config.toml
n_layer = 16
norm = "layernorm"
parallel_block = false
lr = 0.00136
weight_decay = 0.16
decay_shape = "sqrt"
Each number is 50 + 15 x the weight over its row's rms, rounded and kept within 0 to 99. Layers, rows and columns count from 0. The size before them is the row's rms in percent of the matrix's.

# layer 3 MLP gate, 704x256, rms 0.0422, rows 138-145, columns 128-191
103:50 59 64 56 51 65 75 74 36 52 33 42 68 51 77 67 29 44 64 41 62 39 42 37 32 43 15 70 57 64 63 54 75 61 64 49 48 55 63 82 61 38 72 24 38 48 69 58 56 57 71 47 47 61 39 37 34 28 61 72 71 70 64 56
105:37 43 61 46 69 62 39 28 54 62 41 54 65 42 57 45 11 51 49 53 65 57 54 48 51 82 09 55 63 32 60 59 65 46 63 44 61 58 34 23 46 27 65 49 19 73 26 42 48 59 57 79 52 56 54 54 44 52 49 42 52 72 67 50
101:49 50 00 50 17 87 47 38 32 40 64 50 81 36 61 49 61 35 70 37 38 60 29 38 37 47 15 60 44 68 19 57 31 55 53 57 35 66 64 76 59 37 67 55 40 34 54 28 47 57 23 62 49 55 62 63 51 46 33 78 61 34 49 43
103:55 54 83 15 67 86 49 51 49 31 59 57 54 36 79 51 33 48 44 38 68 57 28 37 45 52 22 52 38 51 22 59 31 39 58 33 60 63 52 77 42 51 46 51 49 49 41 39 72 66 55 31 71 46 55 26 47 40 61 56 55 32 47 49
093:58 31 44 84 40 24 55 61 62 63 37 47 47 74 02 65 57 46 58 50 51 61 62 39 51 60 99 76 57 29 52 66 28 63 17 59 70 30 55 64 10 50 34 40 57 58 76 42 45 59 37 51 48 58 43 65 51 57 28 48 35 64 49 31
104:62 42 57 76 59 34 77 54 56 47 46 41 38 42 80 69 32 24 73 76 38 69 45 61 49 51 36 45 40 48 44 78 35 57 72 76 70 54 38 91 32 57 62 49 44 33 18 61 34 81 57 42 54 40 29 61 70 44 49 36 59 68 45 63
095:61 32 54 45 27 40 66 47 52 23 46 52 32 24 45 68 76 63 64 44 19 46 48 26 60 41 34 35 22 48 76 45 66 28 56 46 62 54 50 61 40 64 70 57 41 63 53 30 31 47 52 57 45 41 62 62 34 45 49 53 72 52 58 62
096:12 54 30 41 75 57 61 64 48 39 76 57 39 76 34 51 31 58 59 62 65 77 66 65 31 48 51 55 58 44 73 65 47 29 59 58 64 18 45 66 38 48 65 34 42 43 51 61 41 72 34 61 61 42 48 48 30 32 28 55 46 56 69 21
# layer 3 MLP up, 704x256, rms 0.038, rows 138-144, columns 128-191
099:58 90 50 72 58 31 41 46 52 42 42 36 36 78 46 52 58 64 37 51 53 71 49 69 49 86 50 47 36 60 65 52 53 27 49 48 45 21 36 31 74 77 51 72 41 34 42 42 39 42 41 61 75 41 47 33 43 90 47 57 20 19 44 44
101:80 65 35 58 50 33 36 50 52 45 61 55 38 49 46 67 47 56 50 37 38 59 64 46 53 30 26 69 58 38 57 46 27 45 32 17 44 57 39 30 40 33 59 46 48 45 39 64 28 45 40 95 39 39 73 79 39 53 61 54 40 47 49 66
094:48 54 17 44 19 76 15 46 34 57 62 36 62 44 63 28 38 58 64 28 38 50 46 22 42 35 29 74 80 54 41 65 35 71 16 50 57 77 53 66 64 40 71 38 40 40 68 28 50 35 38 56 45 58 65 51 63 43 55 62 76 33 50 61
101:96 52 56 34 61 37 46 59 54 48 50 50 41 35 67 69 59 68 24 44 32 42 66 69 40 39 35 43 44 45 65 66 55 63 70 36 17 54 49 57 38 41 75 62 60 62 31 64 41 39 59 54 48 52 33 50 48 61 42 56 37 62 71 47
092:76 26 45 40 67 38 42 32 56 22 54 46 58 52 24 40 65 46 42 56 65 44 37 36 46 63 72 51 48 49 75 52 46 29 34 29 61 58 81 71 60 40 83 50 69 65 49 41 36 46 43 71 60 45 67 49 59 31 38 39 43 55 37 32
104:34 48 18 58 30 32 44 46 71 28 67 57 37 59 37 49 38 60 17 43 87 67 41 62 51 45 54 61 36 72 63 30 32 36 60 46 31 56 37 42 48 65 34 69 73 63 40 61 33 31 28 59 52 49 52 43 38 44 61 66 42 62 52 41
092:47 54 43 43 61 51 59 31 54 37 65 70 61 54 49 75 08 31 62 62 84 27 59 51 29 57 26 64 40 67 56 44 50 38 54 25 39 23 54 44 52 25 53 61 61 22 43 84 56 61 49 44 31 60 62 35 53 42 49 62 53 39 81 30
# layer 3 MLP down (transposed), 704x256, rms 0.0372, rows 138-144, columns 128-191
101:51 57 50 62 30 53 30 30 75 51 38 69 59 52 26 61 38 78 60 20 45 52 21 42 78 39 37 43 74 48 61 56 40 50 57 66 29 62 61 65 47 32 39 53 27 64 49 55 20 59 61 41 74 47 65 67 39 52 45 63 33 35 64 40
103:55 54 29 60 68 32 34 99 42 27 28 51 62 58 47 60 63 48 51 59 45 55 60 61 33 55 46 38 54 42 69 61 32 60 62 49 51 48 49 46 55 74 34 54 50 49 46 40 54 50 59 65 34 53 73 32 37 48 56 52 71 54 56 50
100:67 62 81 42 30 66 46 45 48 65 57 27 52 41 41 43 33 59 65 34 38 44 54 39 27 62 23 62 54 51 20 40 53 54 46 34 60 78 51 53 33 48 46 41 64 50 17 22 47 56 25 30 59 83 64 77 59 66 40 57 48 31 40 63
101:68 65 52 34 56 59 42 36 46 68 47 79 77 51 38 38 54 19 32 35 61 45 49 38 58 70 33 41 52 53 14 43 60 51 54 35 35 58 57 71 33 34 73 36 60 66 57 60 30 55 28 47 69 48 68 69 42 52 65 54 41 26 47 57
093:42 40 34 67 53 50 56 59 44 55 81 55 39 33 56 20 78 70 59 49 70 27 45 54 42 35 76 45 43 45 70 63 54 59 43 61 54 46 46 92 26 55 65 28 77 72 47 48 37 52 45 37 52 21 81 90 50 94 63 19 40 31 55 25
107:46 38 36 50 61 45 26 75 47 44 34 52 33 59 53 53 78 61 43 41 44 58 51 29 51 70 61 08 40 66 44 40 30 55 33 55 53 28 41 41 28 32 36 65 74 63 42 63 64 24 76 56 54 53 75 51 32 48 40 50 58 49 41 46
092:23 50 51 32 41 65 74 32 39 43 55 56 90 67 51 82 44 42 36 92 51 51 69 36 59 44 23 60 43 76 46 32 62 55 59 40 58 35 81 54 73 49 64 40 68 41 30 71 45 54 27 45 44 69 55 42 42 29 64 59 70 56 41 45